{"num_key_value_heads": 2, "head_dim": 32, "positions": "learned", "attn_scale": 0.177, "bias": "qkv", "init_std_qkv": 0.0625, "init_std_o": 0.011, "weight_decay": 0.038, "dataset": "wikipedia_en"}
Each number is 200 + 20 x the weight over its row's rms, rounded and kept within 0 to 999. Layers, rows and columns count from 0. The size before them is the row's rms in percent of the matrix's.

# layer 13 attention key, 64x64, rms 0.394, rows 0-63, columns 0-63
048,217,188,238,183,196,174,204,167,209,162,204,159,197,234,204,194,204,216,200,204,214,227,180,200,186,213,187,205,189,157,210,206,211,184,186,220,188,207,198,184,206,230,181,214,196,167,250,200,175,196,162,189,221,204,216,188,171,203,200,241,177,208,186,194
052,188,194,203,185,200,221,215,247,200,182,219,196,200,196,217,241,200,204,203,201,239,218,179,239,200,212,232,239,176,221,219,205,208,186,232,181,180,208,228,206,186,162,199,169,214,184,214,192,187,221,195,196,212,207,209,192,209,216,221,214,148,187,213,219
055,193,186,189,215,182,161,166,206,161,210,185,207,162,170,199,210,203,234,216,191,201,230,212,227,215,221,238,200,235,220,192,183,209,213,198,189,201,194,189,187,176,181,193,172,207,202,164,214,215,220,211,222,204,180,224,192,190,161,195,204,190,175,162,195
055,215,187,200,212,189,239,187,175,215,177,182,214,199,202,211,182,211,163,240,204,169,183,178,188,193,194,156,187,202,191,209,180,182,211,208,201,199,202,236,212,232,202,158,162,193,189,244,178,222,184,179,197,197,220,230,201,227,201,209,223,220,214,205,204
045,226,201,216,159,210,176,185,197,207,207,195,208,197,190,193,209,206,196,213,222,214,169,183,174,217,228,157,181,208,187,200,236,156,215,214,206,206,200,187,241,218,207,198,172,171,197,201,157,203,254,198,227,229,215,216,192,192,197,202,181,184,203,188,202
048,230,186,210,231,178,194,199,254,193,208,202,186,206,196,230,247,197,213,223,206,201,201,136,214,203,224,194,203,222,203,194,196,189,183,191,202,187,221,188,220,210,186,198,187,208,166,204,173,190,203,198,185,197,185,186,183,234,171,228,239,224,195,212,208
044,196,188,167,199,188,215,186,184,219,215,192,232,226,204,207,245,219,188,220,231,225,176,193,200,208,212,232,190,205,209,164,215,219,187,181,211,187,223,170,213,229,219,223,239,165,214,194,205,221,197,206,175,171,187,181,182,189,172,182,191,192,185,211,171
052,232,199,216,158,230,243,218,197,218,184,214,178,207,222,192,207,199,214,192,193,227,201,225,170,231,187,193,240,185,201,203,222,198,216,202,201,179,221,199,181,230,212,223,223,191,177,219,217,220,238,198,228,198,235,188,230,205,205,216,217,185,229,215,204
043,187,187,223,201,213,204,201,180,209,239,196,189,211,191,197,199,189,226,178,200,228,227,189,216,216,211,174,188,249,178,206,163,217,198,210,228,224,188,204,211,165,232,204,244,251,201,193,202,213,189,184,212,208,218,222,211,177,216,223,175,192,168,205,196
046,198,201,188,233,199,201,226,175,163,196,248,198,182,174,209,185,227,190,194,218,167,187,207,171,210,180,192,194,205,185,221,211,224,226,227,179,212,188,175,189,225,183,238,180,170,202,197,214,194,198,187,194,198,232,192,218,198,150,226,204,191,229,182,197
044,179,205,209,188,217,176,172,223,226,180,214,169,172,215,202,185,179,198,181,222,217,224,203,186,228,181,180,225,185,210,247,206,187,173,222,201,179,190,199,200,178,204,204,197,181,175,199,170,199,230,219,208,234,237,210,210,209,224,223,159,194,228,192,207
054,230,183,218,197,211,198,206,210,205,202,203,197,217,228,190,172,230,216,208,206,204,207,218,219,201,194,191,217,220,221,216,202,207,231,209,223,226,230,275,225,212,218,199,195,198,213,204,184,229,220,214,199,226,218,237,188,181,229,172,231,211,216,179,211
059,213,198,209,221,207,188,247,197,210,177,194,153,227,233,216,184,210,205,178,211,238,190,160,183,213,212,205,179,182,192,240,211,218,217,194,221,236,191,203,214,173,199,223,203,210,190,200,161,225,157,192,197,183,186,212,198,180,217,188,191,189,209,180,205
057,183,246,219,194,206,174,244,203,202,190,178,192,207,236,180,203,184,196,218,217,196,228,204,189,176,231,193,215,182,176,218,226,184,212,201,194,243,186,181,195,188,209,182,188,167,209,237,214,225,208,227,197,228,193,171,190,195,219,201,197,206,240,196,179
052,189,166,194,151,182,187,243,180,225,206,220,189,217,209,179,175,181,189,175,177,164,216,201,212,163,209,196,201,209,173,189,194,188,194,201,166,223,146,177,206,188,205,193,205,203,205,212,181,207,144,187,202,188,187,190,195,180,204,193,196,203,195,184,201
052,199,161,226,173,188,200,202,239,186,194,195,177,182,179,205,213,171,201,184,193,175,248,194,186,215,214,219,230,179,195,188,200,169,200,180,180,209,190,211,201,179,233,185,201,225,200,188,249,224,186,187,232,203,178,218,210,186,203,174,191,199,202,210,158
044,169,160,183,218,197,229,214,198,179,192,227,204,199,195,217,202,168,203,203,196,166,208,180,211,242,197,175,207,170,181,179,185,228,209,217,145,183,192,196,174,217,164,193,191,204,195,181,202,176,211,156,185,174,192,197,211,182,185,182,180,196,197,196,185
059,180,169,196,201,175,187,172,211,225,228,190,199,212,199,252,219,157,202,223,199,204,214,196,249,183,203,190,188,202,199,172,175,205,223,217,200,165,196,213,181,177,219,177,193,173,220,194,236,201,211,184,168,226,204,217,184,199,219,182,183,200,176,192,204
062,161,178,198,202,157,236,196,204,240,198,192,199,218,209,219,199,177,223,196,204,223,213,206,205,202,204,201,230,232,201,201,178,227,161,200,210,187,234,204,193,185,217,173,194,226,212,240,196,185,210,222,202,236,223,222,172,225,199,215,206,161,207,197,197
060,185,185,196,190,196,229,190,221,245,202,189,233,198,185,221,224,175,208,205,204,188,235,176,203,220,210,201,203,198,210,193,199,238,151,201,192,194,188,189,208,186,195,216,194,206,151,187,172,235,170,208,218,170,167,190,236,199,193,219,189,186,221,198,175
038,214,178,214,202,197,164,201,223,202,224,191,200,202,209,182,158,212,183,185,200,174,178,226,192,205,213,208,169,201,229,215,175,177,210,204,221,214,229,206,192,189,224,159,198,165,218,159,189,176,215,220,192,226,169,204,187,162,167,211,192,220,222,206,207
054,176,201,167,175,218,149,163,188,169,188,204,189,160,206,178,191,206,224,172,211,201,225,213,204,182,180,168,231,206,220,201,214,207,157,199,207,200,184,188,197,205,192,214,213,188,172,197,194,194,213,213,197,191,208,166,188,174,199,185,207,191,216,165,160
041,184,215,180,198,162,201,209,241,221,193,203,221,195,161,180,228,186,162,196,187,181,169,193,174,169,191,215,182,202,204,189,224,193,170,176,200,188,171,206,231,174,188,158,201,206,204,176,172,160,172,204,189,193,206,188,191,208,227,181,192,195,201,189,198
044,215,203,197,197,200,235,245,185,197,207,177,197,227,194,192,206,241,181,193,180,224,158,241,201,210,191,194,181,202,205,180,226,225,217,214,202,224,231,186,236,199,193,230,194,198,207,197,169,229,173,200,227,172,227,209,190,216,208,180,181,190,208,186,224
040,228,199,198,217,189,206,192,217,237,176,186,207,168,187,216,212,185,176,224,147,191,192,227,194,232,229,214,202,188,184,195,192,191,215,192,211,168,191,172,166,195,207,174,195,202,170,196,179,189,199,172,226,193,191,191,229,228,175,217,224,209,221,207,238
055,182,182,206,231,207,161,162,167,218,203,208,209,222,204,216,175,184,219,197,166,212,217,205,195,208,153,173,189,159,229,213,203,207,216,195,197,176,179,243,210,200,192,238,182,212,210,179,208,205,206,200,175,203,175,187,189,215,234,172,200,199,191,190,194
058,206,192,191,160,194,197,195,184,216,208,187,210,224,220,180,193,209,187,219,195,198,189,228,200,206,221,226,160,180,242,192,205,210,206,217,174,212,195,178,209,198,190,164,190,202,230,176,206,203,200,178,254,163,161,240,228,170,191,198,184,197,202,188,207
062,186,200,207,238,198,203,185,184,205,198,202,192,204,185,212,181,191,235,209,214,191,180,184,188,166,153,219,180,212,174,188,181,218,195,190,208,179,210,196,196,203,206,172,200,191,173,210,224,231,157,253,154,225,207,190,214,214,204,232,203,212,211,182,178
044,179,181,192,197,216,176,217,185,198,183,225,190,209,207,181,168,203,207,172,190,216,188,198,218,187,181,211,242,173,168,214,200,191,243,224,202,215,190,218,209,195,184,223,161,204,201,227,174,205,180,220,158,240,209,180,193,187,213,206,202,151,198,180,202
040,192,210,208,194,222,156,186,188,176,191,164,201,207,218,196,194,201,201,179,199,208,236,230,176,227,220,173,223,175,200,188,197,183,180,184,221,215,224,187,182,200,201,193,171,188,212,224,217,220,215,226,237,214,155,173,175,193,207,226,176,183,200,205,168
053,189,177,206,202,202,206,185,235,207,240,193,219,216,195,211,239,195,179,239,218,194,241,199,245,199,228,195,212,220,226,195,187,219,206,238,193,234,226,226,241,190,217,221,181,162,232,200,191,213,212,202,197,211,197,199,185,185,185,188,207,210,195,207,196
047,215,218,201,229,207,208,219,221,176,192,204,208,205,225,221,184,218,153,188,207,169,208,223,224,199,216,214,188,204,223,215,184,236,185,198,172,208,207,225,154,204,188,214,199,165,239,186,200,202,182,189,195,163,176,212,176,206,184,185,201,237,195,224,225
139,196,192,195,218,186,203,237,187,174,219,179,208,199,175,238,204,200,223,207,175,190,168,227,189,211,214,206,213,208,179,209,181,191,175,194,178,189,219,174,233,226,172,195,193,231,192,174,167,181,187,218,157,224,175,173,171,217,198,217,207,230,199,189,201
147,206,200,205,198,186,204,217,183,172,214,254,193,167,237,172,220,211,204,185,219,228,182,155,168,211,203,223,187,221,206,220,227,212,188,183,183,180,228,213,190,187,188,219,229,186,215,212,165,204,213,197,189,177,236,209,187,196,181,208,219,187,189,227,197
133,192,231,236,209,204,194,160,205,186,189,216,196,173,190,194,209,181,159,209,178,230,193,180,212,197,193,208,171,216,169,258,158,246,166,201,177,200,206,200,213,218,209,196,189,186,209,184,203,206,209,235,192,209,200,219,195,198,219,179,218,215,182,190,201
102,228,211,221,199,212,190,177,232,163,216,210,244,184,198,194,216,166,189,210,178,199,168,164,204,222,191,253,193,186,193,198,177,224,219,200,196,181,234,218,210,231,183,185,176,227,218,201,167,207,196,210,200,199,191,205,181,203,187,182,210,191,230,174,196
115,200,188,201,168,211,222,212,210,220,224,226,197,220,227,180,197,205,182,219,225,158,197,230,171,174,206,200,209,204,161,183,177,192,196,240,210,224,166,180,186,218,209,184,190,144,205,219,232,200,202,210,209,212,192,208,209,194,204,170,226,186,224,204,197
120,235,219,226,190,200,202,204,181,199,221,159,175,228,209,207,173,213,177,186,210,185,207,231,237,208,201,169,164,193,222,218,177,164,211,203,170,211,250,197,206,202,191,203,197,174,202,213,176,192,209,171,198,194,212,182,178,203,154,210,193,201,206,195,219
120,197,181,214,257,202,223,220,234,192,224,189,192,212,193,205,174,197,176,175,210,150,221,204,229,200,196,190,202,180,232,241,189,180,199,196,185,218,213,211,209,185,185,231,184,201,185,217,159,182,192,172,195,188,201,176,193,211,166,227,185,208,208,199,199
129,216,176,179,193,210,161,210,189,240,177,187,182,220,203,188,203,204,214,198,210,243,190,210,198,205,180,205,224,225,182,178,221,196,179,184,191,215,190,218,220,190,209,225,230,227,191,185,164,250,158,197,200,192,190,179,181,222,244,194,198,189,202,196,184
135,217,202,222,191,220,220,192,207,194,182,191,224,199,168,214,175,202,216,176,178,178,235,219,220,200,225,213,251,177,194,170,190,211,195,208,190,203,196,209,195,217,202,193,177,215,218,225,232,246,176,188,219,156,168,209,198,180,212,196,197,170,195,194,168
114,153,207,203,189,225,224,216,196,189,229,181,202,243,207,202,171,200,177,184,230,173,172,190,186,173,177,194,182,179,184,205,164,197,213,220,205,239,211,210,192,209,228,198,211,158,212,218,181,215,176,208,229,188,236,195,206,189,177,185,189,209,206,215,206
137,228,193,207,195,200,225,185,220,177,177,166,204,164,192,220,205,217,212,199,199,209,214,192,202,228,216,177,239,159,202,178,184,171,227,189,222,194,214,208,220,194,188,224,194,229,204,191,208,178,232,150,227,200,189,197,224,219,229,206,208,214,175,225,182
146,205,230,185,170,197,231,215,185,169,197,174,170,221,208,180,187,183,205,212,201,201,182,208,175,165,208,232,227,213,194,180,227,219,190,169,217,200,239,203,197,223,202,167,200,188,227,200,207,211,159,227,223,186,189,194,194,202,206,184,188,216,171,224,164
127,221,179,191,190,216,192,204,223,201,212,233,160,205,181,221,207,208,226,185,175,165,179,181,218,190,193,214,201,196,215,222,181,182,191,234,217,178,204,172,191,230,166,180,219,220,155,209,227,195,203,223,201,180,168,204,223,188,178,202,232,229,192,216,210
136,186,171,177,195,181,200,242,179,206,203,236,211,228,203,181,159,211,197,210,188,191,199,169,196,236,154,201,205,215,182,226,192,201,198,195,184,200,179,239,244,203,182,211,200,190,193,195,176,229,162,202,183,196,210,204,180,189,217,173,196,210,210,167,202
122,199,200,173,219,187,222,204,198,197,180,204,206,200,217,224,243,199,226,233,214,202,195,146,193,186,195,216,175,168,208,176,201,199,217,192,222,194,193,221,190,221,193,218,222,180,238,195,236,183,194,180,192,162,181,214,229,221,199,191,246,220,184,196,202
114,190,212,182,194,217,246,214,213,217,168,232,207,178,195,185,213,183,205,183,224,228,241,200,184,183,206,201,194,160,212,203,224,219,189,194,214,211,185,202,200,161,189,234,200,230,198,213,178,159,214,203,227,174,210,202,213,228,222,210,169,219,182,210,219
139,191,219,220,209,175,152,190,194,214,216,225,228,212,164,189,220,181,238,193,204,188,190,179,228,183,203,201,182,223,193,173,210,225,204,204,210,188,179,222,186,189,225,162,187,189,211,171,235,220,215,214,197,235,180,206,215,190,201,197,216,162,231,193,213
149,214,200,214,183,173,194,203,187,194,209,186,204,207,203,198,205,218,175,246,186,195,158,194,200,190,229,181,194,195,182,181,210,180,252,200,190,200,206,242,210,208,207,186,167,190,256,192,216,208,214,166,190,217,207,248,168,209,205,179,189,218,209,195,208
141,217,223,171,169,191,193,209,183,203,193,215,227,174,144,212,209,205,224,225,189,197,182,193,200,169,210,201,234,191,193,205,210,197,197,191,181,181,201,204,178,204,215,191,183,228,202,205,197,176,176,197,177,219,221,193,227,234,208,250,224,162,239,197,200
151,225,224,200,237,172,178,209,179,234,185,161,206,212,223,216,217,200,216,207,186,188,200,176,186,197,218,196,147,207,194,161,235,208,192,156,215,194,209,183,196,209,210,201,209,189,206,183,189,205,192,200,185,172,183,188,169,227,199,208,226,236,221,214,212
153,225,157,201,187,215,173,209,183,182,224,213,195,206,210,211,189,221,218,217,174,219,196,171,232,225,174,184,173,190,184,173,184,185,221,227,223,176,182,206,192,235,192,202,217,234,178,199,183,232,192,173,191,207,218,205,218,164,201,190,237,212,215,191,184
134,203,170,216,207,179,179,228,200,201,221,212,220,170,200,222,194,182,209,198,220,185,209,209,188,228,223,189,211,190,224,185,181,197,220,173,190,219,184,237,215,162,211,224,175,182,227,186,183,192,252,177,211,231,225,236,164,196,198,188,202,197,183,212,210
122,194,198,208,217,215,190,151,236,230,184,152,159,219,195,188,195,173,186,203,216,206,193,253,197,200,209,173,180,228,204,228,194,174,170,197,212,202,218,205,200,170,220,185,212,200,172,207,204,216,220,230,205,232,205,187,195,214,225,206,203,217,192,205,197
109,217,223,181,217,191,221,189,202,218,162,173,208,216,213,178,201,207,161,195,191,217,166,184,207,183,178,183,208,206,207,189,190,200,187,225,219,234,166,193,193,209,215,230,200,236,183,197,188,211,165,193,189,143,227,172,216,225,212,185,206,200,189,173,212
144,174,196,207,175,216,189,192,180,195,223,195,156,230,194,202,167,195,273,205,188,238,228,212,221,156,196,196,183,183,208,185,198,185,194,198,217,219,205,202,216,171,254,208,224,215,186,196,204,203,216,198,203,211,224,203,206,197,217,210,192,192,192,192,203
148,200,195,160,177,180,204,207,188,236,213,199,222,219,194,181,199,218,163,211,190,207,150,241,229,197,206,199,193,204,223,218,218,202,204,222,204,175,185,162,183,199,196,191,220,210,193,203,151,188,165,214,200,200,216,214,215,194,193,201,184,179,217,223,244
138,232,209,234,181,211,218,201,163,178,195,206,159,193,226,186,207,228,212,174,202,197,193,199,199,197,213,209,238,200,185,206,198,201,210,211,183,182,240,168,191,224,207,194,222,158,195,211,221,196,224,182,183,229,218,187,153,179,173,213,226,188,199,208,185
116,199,254,214,203,207,212,203,204,178,184,180,143,215,213,189,201,198,201,223,226,202,183,189,203,173,153,175,142,199,203,200,219,186,216,208,228,208,196,215,195,212,231,204,204,186,198,224,221,209,221,172,203,164,205,171,211,196,208,216,220,201,195,203,194
107,200,202,214,236,216,206,188,227,202,190,210,220,208,217,194,220,200,210,178,191,193,192,166,207,256,193,219,194,220,207,187,176,220,159,222,194,190,205,200,199,234,164,215,219,183,175,220,234,242,187,192,201,191,192,186,190,204,172,212,199,204,172,224,157
143,172,222,182,219,210,214,211,211,165,217,251,205,218,194,201,195,206,235,189,248,179,180,180,176,185,156,208,189,208,198,181,200,180,198,178,207,201,198,228,240,205,213,189,189,196,201,200,213,210,187,219,178,213,216,178,197,184,207,220,209,220,213,217,149
147,200,206,238,173,198,216,186,146,201,176,240,182,210,205,223,190,198,190,219,179,196,201,187,230,171,179,215,163,203,195,236,202,182,180,182,176,189,182,236,199,210,182,192,188,204,212,184,199,209,206,208,200,190,221,246,241,196,200,214,202,213,182,179,223
128,212,247,196,217,218,187,229,231,194,221,220,217,206,178,174,192,186,195,182,210,189,154,172,178,174,192,219,166,194,193,218,232,208,192,192,208,185,230,213,223,197,210,185,176,200,205,166,156,159,189,228,200,211,192,194,196,207,197,225,201,180,213,190,205